config.yaml
num_hidden_layers: 8
hidden_size: 320
num_attention_heads: 5
num_key_value_heads: 5
head_dim: 32
intermediate_size: 832
vocab_size: 4528
hidden_act: "swiglu"
norm: "layernorm"
norm_place: "peri"
norm_eps: 1e-05
positions: "rope"
rope_theta: 500.0
rope_fraction: 0.5
qk_norm: false
attn_scale: 0.177
bias: "none"
tie_word_embeddings: false
parallel_block: false
extras: ["gated attention", "skips across layers", "capped logits"]
init: "orth"
init_std_qkv: 0.0359
init_std_o: 0.0508
init_std_up: 0.0359
init_std_down: 0.0223
optimizer: "cautious_adamw"
learning_rate: 0.00134
beta1: 0.9
beta2: 0.98
weight_decay: 0.45
lr_head: 0.00823
max_grad_norm: 1.0
warmup_steps: 200
schedule: "wsd"
decay_fraction: 0.838
decay_shape: "linear"
final_lr_fraction: 0.0
batch_tokens: 131072
max_seq_len: 256
doc_mask: true
train_tokens: 525000000
max_steps: 4006
dataset: "wikipedia_en"
Each number is 500 + 50 x the weight over its row's rms, rounded and kept within 0 to 999. Layers, rows and columns count from 0. Numbers have three digits each. The size before them is the row's rms in percent of the matrix's.

# v: layer 3 attention value, 160x320, rms 0.042, rows 17-63, columns 0-63
# o: layer 3 attention output (transposed), 160x320, rms 0.0457, rows 17-63, columns 0-63
# q: layer 3 attention query, 160x320, rms 0.0435, rows 32-84, columns 0-63
# k: layer 3 attention key, 160x320, rms 0.0434, rows 32-84, columns 0-63
v17 100:525417447496566549440461552494592439393449507517405482528533444449478444487540458422540514457439465511466463492518504537431453468517544540538544535509513590524429395502520516576458444532541400
o17 101:524525452511416484473515547418592555498506496542476432440546545517505554488494609498447540474484460532444489486612486558565456564509469422563468543492463547442446477513503464563479453460497466
v18 096:497419502621482513464466486484459533442471541465453501490463497499548540488506562485403530570590451466393603529468481525516500501519463513420420551391492501538466464446641525482422431429479557
o18 081:504476442550486521519498453508557509484525514307531393528439533511509477497388494539498522628498457507508586496430511489471455453454491476471336491447450462561498532551458517486631519526453458
v19 105:528502410456506390501503446500488450507454502416601520575430504431516429444456563452466497445510473425531496551586519557444473523493504502397531509513454533511530541520478591458589504479590527
o19 098:454616473485541502490588536516421562496420509567504416604557590518429457541504418596500468527398500464509536476589442492543379510520448496497594453471426541480436521537488490503496599447448473
v20 100:505434436537495445598554552505494443470477447469500502496477581527590524433567501530552395484498543467353430479470542528459487440551546567504560552553564446434510547437415570467487486605470528
o20 101:476505491528499553532517556592449501461474545549439500528476582502464561416417481434486453472540492452394532419506488503562419570459553495475553553445486461501472427533533565536467545419474482
v21 099:519494538477538588404496444520469449355494480546479448478452487575533478477478595477551508564515457537586603545572421508563476635496500507468482447495474510537480549542531549525517543535503531
o21 090:476491495514511458512527506422467416521411484525461454541505554500525518509550529436410564507523455500455434470535437525550526417528575502487530470426556451523502501412539468511516405493517633
v22 100:574473476499495466442438468444556450547546527579490587525503521603541518476523551549482452474517501551481486544408528390463487534435494480461480466460535388484552470511438500547533539495452522
o22 099:500466557479492517451443516357511489487633449396446511521476428522557587422422457544562509571572506586538464519484515450461468414447500483524494477529470410488490421554528599506458497528537465
v23 100:458491416580433535603542541574408417480450443457511524435483523561496466514514555460514533455494583475521510515398448492481468490510558501540493539549534334466504456534512440512559445468495505
o23 100:500479506538537519524502459555544406543508535458437529528451537456488424506464559465520497541360506480467516506454496494563501454578543515468611596552642497508510433483482491571452516467472530
v24 093:553482542544531441523473467479474464598481429529492473577439511523509464534586459523514523523550536399469505521414542430500544494447555535526477538554428484415584532497588510505557518423547545
o24 093:521518474540532508479501520488441483498480484440414445519514501593494526527498476471574484484452500566415470458589522480469429535544505510519513552519490473483464512514516466550544454446491484
v25 104:488500490426401384555455507550470512570414527511488423558434509458351454456491578526592485502551446546565581481468466455492484567507465516557567585489464510443508483506546503416536477474503586
o25 106:541599487511599558548533483523506479443629431337481507570483560516410424450449456437463454499480481497524504379510499532524439482407450525490528506541494501535534499548545457536504536527377500
v26 101:538502533437556518450511521484467577593501443460488536573435508577433532555491489524534510484450496510514569474540488508535531430512576444600516522498422536450505442510531478515524485575488436
o26 104:677510425426470525535507428429526537467526547586484566505528465495601535432447558491549441543493529466467468466471455468540494490484500397474586522436502474483496440440503497510494506476549581
v27 103:465522562433487502483564452485429561555425580494484545585544473460517489496557466523543447525479477511430580497563518392590477529510437561518551481556522510455633482487552539433563489523434501
o27 103:471499451526484479532532465526587604464449491509614540535504537514538486517393421459465446547498510509486534401492523420579521507537540471540567551567391566435498502513592437546538461506589471
v28 094:412567513528396558484512524527534513473514513379428428578388538468469544508519379581498554475453555606464511497339497406419457426566508605538553467518522511520565483491497515529495453557483454
o28 099:562468507552541528486504497548554489515596491442471533434431489547460441477521566487545447437512496585518531517481563532480523464500453492493507534542447515495435462454534517464518514508496586
v29 094:485482507537591561420393489478523475505523481486485516360550480583462530532480553492513466532503511500448431407562571544525506457513516450462427485489559459469508485503572517399497513467474495
o29 098:518453447473463429418520539534579479508457592453462535552450555444576432533500533517513479569567450452465601543527478455483440482436505498540374440476505547402466499396514543512552519529531452
v30 109:408519520512412479522525464583570462523475475553558604552531541502477526463505490597555603532409506477438484422519535513514509486490434541480608619476447562511430529487426594493455546593431526
o30 111:443541502484603480550489550643487479506475517570470556581597484554497462494548507436427529441537556485554435487466502472484488543574484512523381518506378547560482617529532432555561550469475469
v31 094:467497499493508496512452473518536479488479515515522616500497463501553502539481577539518447452522539501548467404499566460618507525533470424499502520538485540458513576485423527405514518568418552
o31 101:499485485497479453572552574518477474546435534500494570570551518546602519402496450531492515596553512491456546471541437487508499485430577490571484452556491617444482582439439553484459441580613520
q32 123:366528460587518550551554514580477594499499464429572585550529470548573483428541490491510504480455428467528496601466483458529564498494444490550593504441495438540528563511437495401443462507581462
k32 097:434541504547429487466516570495569610397521416458489530457485497491398472477468599425530478591598492386498511384473415527417456467513498538516452549440498504495459449436485543524471472550503496
q33 114:508442510531536533439445392463542528493465474482561533483521422535531491468537392440516539452546473461508470572473594412580563519514515400621545453427475497579518545490463529480579458481545479
k33 095:542555491494530460477563500543532590530475399509472522485500524540388482460438624479461501597598546468516430462508456578436472471570487542462442582500482450528497492403511595472456468471578491
q34 105:586497477524507542397487434510557538564417540482529472455523463517520465503533403524583491422515454431473478472428540471435539476495523475540500501464401474530449564474463452514625486492455491
k34 100:485582552437574508403562510569453574486474429497533574525472515467400439468439588439533474563505533448472476445468467548460456528485464541436401487462539418524528545413533512513443430566533452
q35 104:508465586475477471501437619461563429501503545545584460428475550434478533540458598479537475644518475485489493487506396532440476531534411493431441487557550581508466440507474444502456486502427462
k35 090:426562437600530478515424498440447504444525504521518468536470467529374542460547410546567541486466471484511452423514505484568466537512542484509541468553560567474482522554477486548470565447458523
q36 104:529474465467460516535408571523450426474537594510533527457482462429501547572596528413613392534525486550560502506505555522478470524467505484504518454533613537403598464559498399486491532495478484
k36 077:461534411489551548458556580440472600465526488594523424462490557524457479531473428552498452579464474462486533485503443486547501472569467545477591539523400485466527501558511484436461539435418496
q37 106:457589569490555467515477508512546498410564481504588558518548530456574471508482378513442549364497534546468599519501480409513549544550524426534538393506565461508579545518552545668455542483540458
k37 095:557413526484525410622440539553474450502565519526441389474419519462491502485554572459545493495440492610488403533482508491497497585581481547563571530506533534502491484565417516488535551554469528
q38 082:524382436539514442454415489622495565533534584422570534500502486539609532442548499513458485471544382493450466500427535459499577514559488465572468474478483454536512535533555583469546493506548529
k38 213:546480489431441485484487496504498380476614529582452463444488527493475560573520476561461516481482489566584508495551543509542490465486547441427554478616480518460509471602510508572564648539426532
q39 102:532455525476439400536598567481545462602473418510436561544540482505503512528521462543558489548532504490550462523429551439584565435415466393485495528492436523416527443479396515560582510485471481
k39 115:572565520475545525488470552532449466469583567498434454457437530387559559511505539462646453544473619505485557516513454527459464541523503597497501432580505508530605485667469502479476607521473390
q40 084:485601528507492416469596558479497537535522561448550531539583532465456525515403549529499470444424438449498566484500427563442475517418512600456595535449461550477519448476495475462412445489552546
k40 096:432505510598507452411595525425574526502488417422560546444551459552589409342480428461460522476479461420459486478408450429498559548452520431612513475463491421578430533519548471508436440462552506
q41 084:422475486597607439559561504595464521516526366382512545535567516576466513484509491490495533434445500435517489584499501446485524474444553554493474502498554460478577379502470478433458508536537541
k41 090:375545474518453561467577489484506551466406428520513518532487462477541445453448468397493487597539490404437540448464515441523480562431395527562507495406438429577467460445481478510429399504525431
q42 086:457490476496530491525558446522543584534514466409525594498498510508510503405448476431475468540448561447424428470456515418520569485542520506505519494473542391526507465480571486493501443524590487
k42 084:481520490572525507503561507452517499524467419491481515495480373454547498481535574419486510433564521413468508558512538484511493513503462485549429535399512527590411491420500493441476420562574500
q43 103:484471504425481499473549542481510451585491525522499465503528519438555460468536451432517426458543427507435501438451531485421395505549543454518514470485470446497541503470490423508532474460538490
k43 101:486420564555517471557426449501464579526500464473537529577467558514424506521550567409535490499545550463505401518491488519464540534549417501457507499433506551557410502422544489482498410557499493
q44 102:451520460521516508467540489560584459538503516446520508596584415413552521475450493496565338497506573488487499487467539397539428516455525492554511515457506501495534576475519512436477489479571484
k44 125:506541532527494441501493500406545575497445447538478556404462450425495496543516469510486456497596486424445466537501482487504524515459491519384478523465475593517516570457510540481512401462484446
q45 103:533501463509503456488439515555534541467493538510557473483505517585492469506437560562508459506476517521559468454533399411509489495541576512519476465514604406447558396504525584428575489425531463
k45 104:466444526536488459546492449458422498420556499566505530465563506488525533502540434569565599475496441487460534556491515516508548435469488423548544448512480504434550501575516470510547572467426553
q46 138:476476501498470511529541508495431391484623558551503465498474514499480521576501525525478433517339521553537530472519536526513437419549525484492530455574476552429533463615419458469512640514357539
k46 054:457464483463469498461443491446540516445549417570524561432500487560468470433456521493656541498494456391532475534420450455587556493472503457551567427502506449550493495533519481548452545473559449
q47 106:441483392379606569515489470503485463402557423498501527498430456460556485488532522492527560425483377529522526508548499519499453483486483514483462481510446551435472464525533459538475536501476451
k47 086:508469499611391519450473473466514620490478550455498533471476470521395495515479527461522520546521500432495519489386515445481558567552493490543488452402515395475400486414505431564505471493547446
q48 104:531538501400490407516409533446439468482552499540518506487508543531496523502483495536557453414541525526476478491511518522472617555468571482510496496525469495537555519586393487552529487510474438
k48 103:495445491475496491463438490466571504466572584421536443442411469520452527547598533560587549553486481500527548537436552409517522504451485601472503479440517476473483487485426568580548566554461568
q49 107:459544554472582483483509469382496459460513566464406512477490558478488564406462475483492366490556472544474501506499417619485408498497501497511456629458476463546546500483629440537454413531517488
k49 110:529465489483444440523389516570495460529499519527544479481488439562578477529558596554568431554533571491502471535481572453467435496482517522408535442538593535456510489504464437533607500513494513
q50 110:510610532547511498507545511493483494550506489480472480562584400449495556506512526362502535420558518528494416519594508540543437536445408505526558442536524515473566431470505522502408495466482535
k50 108:486490448450571536460539491563433441504551453527486470530494491406552515523396442504483533560517509523496464457433527475516496445559488603516469617530559404603510511547475619462551541509543465
q51 109:568615467489451551432500553437456454484504477506467506503501455434483549519501456502548457561425526604552541499560560444528551504523605493412522613505537505464460494459525588444443447498433378
k51 112:483473466429535558411591521551508426568513537422500455541484598477471449540375532470530486537526536492454494553454509511577498467403447367606578415509513439485542521533482466481522576498512465
q52 104:604416429556434563496518537501454432602454532506463543459494450490443512458501557562606521545590529533524470525514507551505492484556491506552436553457439560499473434494466475415488502485572610
k52 105:412544509507518514539462537418485472467506472550528463445496555474545515553491477447403412460493407554470509481530588511520426501440443586419506548555487357555471474533511520511515504461453506
q53 116:503604453456491509567462520458486480554468459507565530484549556523450602479564494475543508481418445607553508515480443518441465573452546391584465505534541408493479508494578448497474491492441439
k53 113:503487547486382411476431518501418510443485500535504477483500531452378383516468496552449448361500501542544474443487529455530487474407491507461524556506498557558517371527452487525548480604592491
q54 107:500470483480536468470510432547522491463464542474406447461492550463537400507579456495571389544597483418536527476448492517508483485438410465509578502466477541454468544439550493466513477484483483
k54 105:476488444534476624525539489514459517511498453539441553561489553532529536476463441499506515436478440502499464467468561504536471524489537655440464503478473488520523442461531573407507531446446480
q55 108:489418399476525383623485573508576451413508519472439413506522594461471524461472607433533553504540482574489484520420447567519418521508512489513503501544529516523533520481555552464533481418512548
k55 105:513511579568500575454535465532441618572519456486495553489327481560485533499505446561423421347541492508519517450587546401484552621525474519528486461464497519549369489466516501534563509517526494
q56 113:509532444594545408442518482573498499447534559613554437474466431592504533487472514510483546547485450515546446481480504515475493527501552536459505453495430446544413482519485451618569510463555558
k56 106:585520504506564560490544485513504474480577523481550398479558515505470586491565517596475463545465546551443585534433505520531446626496531357520458497539494549448529443531523496490431530481385413
q57 103:483522466461477430555521467574509535569571561512558427427480492410498543535572533506518420449443534438522549458449555455507595523625482469451462537502481455500517535518565493545543455506495507
k57 101:479519442547502473479514529559627553559388438489457511539546520457526417434493433466533574461522503487495467541410455459543472598530542512562588502481515470549574511482517499508500540479550501
q58 104:459469517499433533463500462585506517425546565500511431537524502495555554539572477465461455477498457436529521506575563473570556601538488463532482498447390548507453586516540477512512580497423557
k58 102:574481417417596479444446474450478519564539562493469572502546477552467518498461455495432534490409472504497511425473499455410450422472586522519541556475492412500494514478446389463529444482470421
q59 108:600555423462517380473454435496500552485483528593497440445463565468457547502374521404456371710539496501467500491567556489595478462541460481422484550463497433539451443504482501466499519492443436
k59 108:463463450438440517476426535460485414489561418456515483545491526492441403442532523594474500447565462383428458522472477509481514494452385463490607480493497506528503546485493468519626448537512535
q60 104:477421541579481483560555576454470458573540435480392459564434489503401539520500520460599506452511521561583515511560447521439449474463413491467487515554454585496505483522624521459485508494368440
k60 106:492539466531478428498509582479474553550551656495513507508513434465466502543457519512491482625447536477431482506567578564455540517504530502501587503458553558452551504506415536510410468566517452
q61 109:544560487518567534528471493449451502480527493405540563559568484564534515536485515446543513398506451462501466542397443367524567529556551446495478379474546478594599497482382539496469471507499498
k61 108:519469453400441532451524373514525511463575492489484538416446531538520414518377425552560449496516497486469468517496501528486580496604479548559507551500458420446513557617518459553542530456536539
q62 111:474430539490475486491464410543581467494477557550441449438493465362415531491594543469644531470433503488426523563444486471428441523573424555380554652523338577513457515499514448443487456538431450
k62 112:546557490525452570472459552442514536492546493415447588511498496578502559533528465526489565537537503419584524444477475474480478565516537483608534466494498540427534470543404422538573555385448509
q63 105:509461573487537495455483526633410521506494539360423552605418461520551517552486493495585499503507542545488552537446547422527478488445503628530557475476509504486564495492450447384504453557406568
k63 103:506509505499414588461466468482417513486538526557536571455546493515473526570410524508548566562530502361456476576525576549536469505546492382473619474506494464415514517583485574574533567538521395
v32 102:379609502439450452538603469509489514478533433420488451425504498583439534517435535480407484499471596465505517517465470457475483461589501394426478408511501453499461514495496503511520521405472479
o32 098:493586541429451468491522536439461547403585481538523470491486487557429508438432432511451392469418547483489539585504416574423478557574564502561469484579461466509510460540571496423526555490586539
v33 100:517436561510481458436482447671500540574528541527526466576452579525483479530500521497416455405456511525432482513578531479575551428544480514589487510470482490530468435493570516488535484598458470
o33 102:534495480544482459446546513479442544470456558561573529459549499591496564477534427431384508460474492389483484527495525515491443450476473454473522476441524511473520546427555567515522541519590428
v34 107:521570496501551513499471535441510532502481504485468479411476484400539490432551425553458506585520545517453585581479427585529547517514612445533533477481526532545481417436502549395551456474481502
o34 109:563451521554487561498544495542471404473495440490486489476491592522491519606477485450534430497527563461485579498443527552509475488632475536496432420529508542537559560468508540471424511507441460
v35 105:586486500492512401553471565351448508531522486610508561531568413493520556565513459447462484520559479514441607500527511480512510503436500518504497570503478517449537492462523434494544444463441527
o35 093:495470476523560505453551530408564495460469479436531553513508497494529465541475530531483566503483441529436618497437547522604512532441553456486569562513462467514503465530511413582508454558551525
v36 102:510375438441432524513552464453540464444543549532505586569496563535493558507489503461527481381571451497523480502560519569535525506514527532523467554523575576517568455480531489541511485432494441
o36 105:529473554502554534533487471480561525482475553597411545466512517639468525519529489451476521505514408439487427559569535527501540494526463571480439566497597509491476449454576471525417496527514536
v37 106:455384484523523455511512493494407579572415455414528384579488525480546548438538512471439566485534512517448453481498498522456516455413457471519542583463436492587550500433591516533531492567570471
o37 082:541453476548530456497528460474516509413609489381535442548538550454461460436415453581428474506478391547492516455488559569517516480423514474392429526484452505512520462500523508490553567559434496
v38 101:473430445534583608640606416408456519534528399486500403452477539532486483530498466463571505513440472465552553513399487481458557416631471532489476495474441538577592501496571436474599479527473492
o38 107:479511408554469458622552487535564458455555495491464422498503458526443422520522468469531506460507487459461572589414390512494518468599505529509446516475435510583526464531589437455534494445425529
v39 101:421506520479520514505578499487497525401527449518554524587469542533506506538492523406499474371524526490563521563528512598415430487543411560451583503497551512532556516512468517458519478540447504
o39 105:464384526494496435544466516599466560459522446558484478506515535550638546535444531407483526496414431482632540571489460509476626517506525489435520552503576502538595516440488500447514509505464487
v40 112:463601499548430458614385469507517523473471531456411567526527562460533575496568488487485475441533492599593514460567503493513532429423514530498481490486460460575385527480533601493513491485509318
o40 118:537500580551567557610422464526447609497508459433497569566562454541585524485490486389506513486484505529575492410567549581549559646455540593511460537460474444446500480439455497469427475433521528
v41 102:578464562482440426569508479502559504523454474462517509546496522433454468501417483471600380464540470456554396509370493475603589463507500528529478510490490474472480501498384458565450540393516552
o41 106:563488584456504474518506563506556427536545572447488487592462571460469511488541556480451482501585486476545485483395450527468459482447532547473539564525440511544574461502452544510490524531512508
v42 103:473533495448438380533551476491514534466471440508401473506506532551573479468480440510496548620535468474555514401568501524503421526483525482499540497520600483520439624457579399427468453498411621
o42 100:458553527617557548479466466516490547410467494524588524530468543430551557429488534532396534607484478586525550480482505503505461490424484598512467429541535497524538489480458516484515464494432513
v43 108:544556493518487562494509377552589525546499473507482504498516454595511492560471461472475585570510523403551415544493432465467565419542524496529561543500581516469465545463543539387514556576482464
o43 111:596550534537443509466564495621568540459499489540502465491534416530491569509381411469454535491522527361527409419473498432498542510467570570553531432463573496413518550421457450423473501502534520
v44 100:551502427514507515437506552582471506479494515488491466545400614567424498505535493537495554425512461474496441549505349486531532488581509512466468381525643536462493455505560483545467530573501461
o44 094:512570465524551417465485590555589544570416581484481494433454544503499444490559496526482513564495427494468468435507443485471493569513499493464470388485481573477430447518510509582516577535452521
v45 105:516445476483573447569573549564499493507503514476516467486475513505484508442536459475576576380492444614585528429424529522520503577541514516480470517513480538528457551490579564545450484515450416
o45 099:410515484450501482552568487597428546489491442552455588583446556485512481500522515557501587497467556501562419553571514517501516588558512434522568475412535555462479484450569500477408478488589467
v46 113:497434543506495448580491549518534476445515459472400534545390486485534518526457453497423393476530541489482514422476462526442378576424458449519542541540514483607451574539467607452536488578570610
o46 120:441451477498595509604456506496544476502490500398507462518476529540490508476567529558537454512521551484626551446567434488506568480614446406487546513522452410600522477478501437554496503517462475
v47 096:446527478466466453417606520494495509481505488439491535584506586515491485432399463452586494489498508510508494490532502486545462452519427496507525489467523347486549500485463527418466514482590417
o47 100:517551487482531508472563528442472443556562484336429504606499620503501506511369513493597529480502472569422527555531540470459410483411463510578456512415465460489473512548489467508499478477510518
v48 098:491494497399500461502572547536446533476517492512526504565505556514572480416476519528443486567536550495536582559391575520522548605486577397562494489496618548430562472497472449527452508573509499
o48 099:522432463520501488537473503534518553478513496437514507502516591438438451484501535399572542570488454585467528515459541464445499612489544480690515541508579497483539604440447499565527453500484497
v49 106:529513493475483441545545545502475532561477591481476476568467467423466465538443479439526567480470511434530468438516592476456551577441478494513461495509517464512578514512477534454500506395499412
o49 104:606598541557520419493504487525476482487430579533559469493569512432555428542498404526482454495483456491477455474554529484488520506437540446478526430543566528500526507589441482496500504469500384
v50 097:449589507494508516448555395492467455474545505492508451377452514519537559561520456527481443550483608479469543457572521551458484479476416435435575525559479557556569423476448467434560501483435649
o50 104:456572533504423570479556406501429503539520434604555470481513480500561544522374498382506469573437489463582570477561602544469554541608531492506557422496507447484476500447527452537511531543465541
v51 107:547470491489536610485477502519516443449547554446410533466480518470517448513535601528513471422547506487449531407531588461484540487433459535507486480562474576461637488487477419501516489517483391
o51 114:429603397499473482463493457466479512519453537478542515431560432621555489488561522549614522444579593484439512565467484498518452492443534483483602467532489494510512558493415532556554563575533426
v52 103:476482420561423495490477460461524501521467421572450559548502436522487481564454443521506441518489598481411436665480427420492496476473519555575579507500484519503492518520496488390507488480499544
o52 107:537495539517505597512502489550538478440483543539461406549419469406600474447537447511505524528532474503490469564437423476633438513485522521445532499589435585538458542581428409406455456483504466
v53 101:468481517583480487506550503446504568559464517557522484479486542579470518512527520485431533551551494536493478489473516500471558514457518434485505519507432539513439569507460510603464510531452436
o53 103:519558537568505503528449446559468616489499536544581455497569464611577521465567446599456456442485492519541442489537505499445544514517572514419543446443496474448478517462480517528495528503462478
v54 101:558474543491491540508545610467499561543422427544557555511509435554427526445485539495524433529489461468437483562526499536571518468537569529491490449485553438520585390544534538590550460495499474
o54 105:530455472541510409425552593433530446439463471452595555483516553558466489531515604501556540497500543469378568477438494446601563406459525418408506464498496514549527502470544551472540447559447461
v55 102:461550456535518598506431476544485530592503475509584479516486570478445453534484442495485526480490533539504437479525390483422500502529478483548500526512569388450463536496512480392511454556517547
o55 102:522490534488513376482466479507555490601559529419464476433476489422432412484478489500501490497505567508442497489512581509508349522569493437605520521465564400463484515484467556521583455510602438
v56 111:520480604528560479558501544448523502543522470553581485516566513618520500498523482455566565457502534569525414558507557533469499489439448481425461483477554593488474484513488506490534484526565465
o56 113:547511424505588494468549511452519397465512417480465479472513562547587470535503498569595546512478497648552423534460573372520511505576471404506503507499502469611558500548523489602549439544504445
v57 099:470549543464565524479562464538534471554489487544532514496474515573597504485598410486569585454517517536470493415529533477535444630494539566371540503475440531428497379474471537497428437435474530
o57 105:505490533489526545491511509547478481525472562493519418482529520499479504500516485556547525511516439474500432548461510453627400463466494460516502465525456499466515450556516529583423507532552528
v58 107:472607474405409513580498419520504463600520519504556536486557435502482460497437455420552489481507587488472330467469529449443469575562471563497483542506437428503380469534547482473513493529471447
o58 103:380527452447461486517588586479481469536542458571513509579540429501533540465474508499544531477457537467507428403519474523466514580533408552538525420499527479467439564530494357451522534568524444
v59 108:482466570519542430563538457491542535548578457513562463574510501484503463447510547548553358381460522467534441465536495475494490504495585530542405456489539512536489544543496464525497477481528564
o59 110:496452561565531471530559443464484487510471471441484506551539508463463467445521475466617435443514606493482348510468555547462529530497636488532547590510562491488470464479416568507384460408610524
v60 109:469471559488473586535485465495518489589510501514497566605468498324473448532570443453538457468474512496558535466513515530535561529575407466672442433471511594515444482562477395588502534588490519
o60 106:595534411441500447475518402505486488580403496559542538559518442571496586563544482427479474469474552529546472478520519441604653419509497509536668424469446514505492509569495502460457463530511519
v61 098:494461442492427415502594466440529523470421612542593458415583516473466450483433423526476538567511499427476380396483490411535456568458494448578522463526506487562458531480397521599455527470455525
o61 099:468466394490495411418496533480516517465521578507571418491570489479522439489406417604497553566477413542448496529486455477570487567338475523507422485536513505562515539497425494469566550533439464
v62 104:633535491468533518474519428542550503459470485446388460560433585488533489515538449484671464532536493536513437509468474507490528588516466424493538422472510506493437491475471508520501518478508528
o62 109:516551532498558536425540568452553543501559512475459482557552473455560525563521476579533556485518461520480467456576445565414587578535441473423398574498527599430478510427479523497565536432432489
v63 100:518560585334489513549409555481514512409460500456519441481461526512490489427475455546442480522492602566492511502403546434526484495429546491612567486542448432498392532494439515524469534466471612
o63 105:464516576435537538512414564510508508453438488504506499565469556360394500497487518428458492563398525631492493547499524503478467479546532513566515476578405481483455513486468450519535587464510474
q64 097:510509475483484544558548502551543501477478565442350538589435549542519498516634479497617535542525433490575393558444524494491447492563470526400592583496592501583599437530454571554429485469603569
k64 107:449498460502558527493500537551557505457490466417544504392530539425558493427473553509438545451588606383523566558416543479521568538459481504430446495399467500515405576409532544452432459510517480
q65 097:467477376487577414495551451603598490470549538404355526441456532551485548462485586537530530539543453539532384542437502568503543470512424506393547560468524483496581503436520586502453431530580565
k65 090:499493590545515591471526510543583566496410493486499531499552595407533497449525441526504523476622522430524536460488512482536514516494394496492444471437428448535367429430481564501434490535528496
q66 074:494528510471520588516416374570537576510496484509500523522584519549464585500509480411658555509526482626483459529461516382480485423606532474470501486438538547578490476529580507480462501584518588
k66 068:580530415482401474482550575456536501591447502523515542596512519539488505544474426528486556450471530566488452408584531508498465514530538489476446484534531517473469436463511470442586523457500475
q67 079:444474558473557502553433534534492445513486467445584486560576539515471513441561457434583566466600519485504521485521513505422537621427424499581440463506496485545434486498492597484383490538580484
k67 074:482505474517523478536471524430445591551503406452525502579510438536460497522570507523436549436435498520479545468522489508490487521442546514538497538534531452480521428467437545499540485471505510
q68 086:523502367515498512439502387596574495420549548480444510556603504533506540535446494527460501498485448445486455507420544463555563485534570495445550554513530457485568505501564496515449480492513565
k68 106:526410489449537421503538531491453429464544558540482427481474465434540554460584553506551520530502509551525571526475490532575474470604552510456496475490509583439595630509472543480442558501436468
q69 078:511539561539530541519449614458489581515463470552529547526420491471457517453474461488563520497477477522508482565507385517452454491406365490540457494443493498519453523489502477413423496435536436
k69 092:490566534552546519484514491440485597543468492504519563543495447468511465502538501454456480524462549483445519531539488494483517481447469550524496502445518457533466466407483491471429446528613493
q70 084:442517521496511468557612606439410536553482479588502469508508499570504487545462530520489489587491451514557508489571478467506468458548560505600574494577510491505515499524506552354539625475419505
k70 101:557503493464447418552491472520495391436597553520482460450488508503465568631499478535522477471463442517491508451553501525507418415512485479463523452617488484478530519648599473552476587503489517
q71 106:421452406465430461509511417551510531506506511437466425564552460501499399483415531505475539450418446433520488525515547457406565500522588470422467581485492528432514483439539450462535454524512432
k71 094:528492520370465449447492473528489527521542557549484526447454450475596515486465494533471552583488531470501442542476481530448479706464451495536549618470488483535439578452433468473436525511568504
q72 112:521506549479503598527467582382434468500502508544522430487573532502431537481513463489500373415399363484494613413571402451460424566421579464532518428509511600425531492529514399540542493509452473
k72 094:543464472574455447493438466536520486529539449466457573523441460454463553492511513513534506481455588510571516501481472528566464398546460501572481493577535358533490554504470490419478451495504522
q73 093:479420518482403510557421606402407463495512600582515424469525511514457559454517507556494477522433460566520544452491449561454410519463520511444530579485598510505496517538501439533548497478375528
k73 100:619422537492447393437453498458521505484439455540419525532432407407396470599531457532450648467512548557512498527482532581489547528576463523531494534482512578545479530468512496493485549537445507
q74 098:444455521522545555579489604513407502486565562537587490458572553543480550535488541534490480444386458529594535501533409554486508520505546547468555532574507487423525493580555463534511549513463577
k74 111:575454579435462398468443539516500452469461432546378451539525463469399513624551439479569560520505493556549523489524554551504499493519485469564501489533449546540550504529470559472523620481435504
q75 091:517479517506514525558539490508474491502567545572593486448577520501483607538553503524511522469526483473467500528437578538510511497449561516445487402561597540442523460542478497559406547567382538
k75 092:560498487494553417428425514485452476446512462466419394545518561498486528564511485466494517521479514552511564511497509463505524449548630486514504512541524546503506531521436633492506571442434431
q76 099:462541486512414432552467526488435463475523491550440500367516582558517561561565481491503533545467528585551507501564503572495434475472538586510554514543456500453461471568454509521570509481405477
k76 078:499490521499443517503479484505544490465504582544453455493459510559498572583573487501515491507448450529586521525457581592510494523504498494485511425600457559470507467567489506473496622482439550
q77 092:484511622536539494570387484457566491535385464569536487545508451500460506464480436386606593454495557453495487484454369517518460561475354442480445442470487461575473570493427589452417490507546449
k77 069:571595577538438537494510574457455510557501510466540565517541548499522466619449427505464464513493515563443479489533508455511462402499553512625499529505552516466514473475447575529540430429538454
q78 108:540466612482465572594464526498419441524524442572490477495472500553495565504478521478456493496491513578516508489551477552477501437449480524458474487571576507547510530622498580543532588496532493
k78 081:458497515502511562498500507460582566544420395538524574483433457536451459383523484509493495493569537417444467482473477447493563563469440524576527498414505481510463503404569454490423456480504559
q79 099:494435435600530490508464460521515507448486468496463494479382438537493407504480504482647487572527444461462480550456586497534530504438525564480542492549461520555502494549598537442489566486497510
k79 109:513397547502513462546516572435508401425558602687434446451492553544563587451475460533502538495488509470533478423497456535486486394440555425478590481535558497478514461539419360487506537497491603
q80 104:432460512597571456524509543499493527523462402420493516399519470512532500474609438540498540490467436456575467469507459465446529503521517572439508447527497461538508561482482488442495496489511539
k80 102:400489521532454560540466347643517458440542525513481425530523486569546577488516498501552423549540427550540541428545544437482500422503468564560533512479562517495439419601474552585556535473519463
q81 103:468575449518434396481410425583450553569560447490521568411485473492503511485536568529486518491565528549405507509498518546475533485531540524543537445518515525507505623498519450520484484416446452
k81 102:442538456557507524516467527462468510503523479564501454523548641482561502459488508497513389563544535542524529402508508465424524416395423491505539468522558512441548427523534603396612491495496504
q82 102:418454497384526467420528436534548469516529439570448533400500502563468534494420564523494444441516539471544475459432503502538493440527458620495443464478496620532558404496498476538466457637540503
k82 100:550583420477543502496483557544486435502488477531481525493514692482580580526509512472515472641476553493494427496499576426474503578442410455496462453526544522545439478591581536516455463536570496
q83 102:527424423486495451482463491484459508541490505560543535541485483494442465583474487518544556566534497511489481566497501527592550569446517405555611422472519486530460489489487462458468481544449485
k83 100:476441543549520547481499555470503500419438555512493504464592532401558426363556467583478525478474510550488531543469484455529571474460481508471585455499434505432477537485490523463509459465476491
q84 096:434515578573507505548429606476476554522468525602498549399511533578418500551452469481566472516498550505511488459443477590403467476460494478434440515489564434507487453531548578460547464529503469
k84 094:454474572460535465544439488569490505449525469513404497495540463468436423513536528411583466480378517615505481497536505560453505495551575512576468448576486555543534465522527523520540574490604540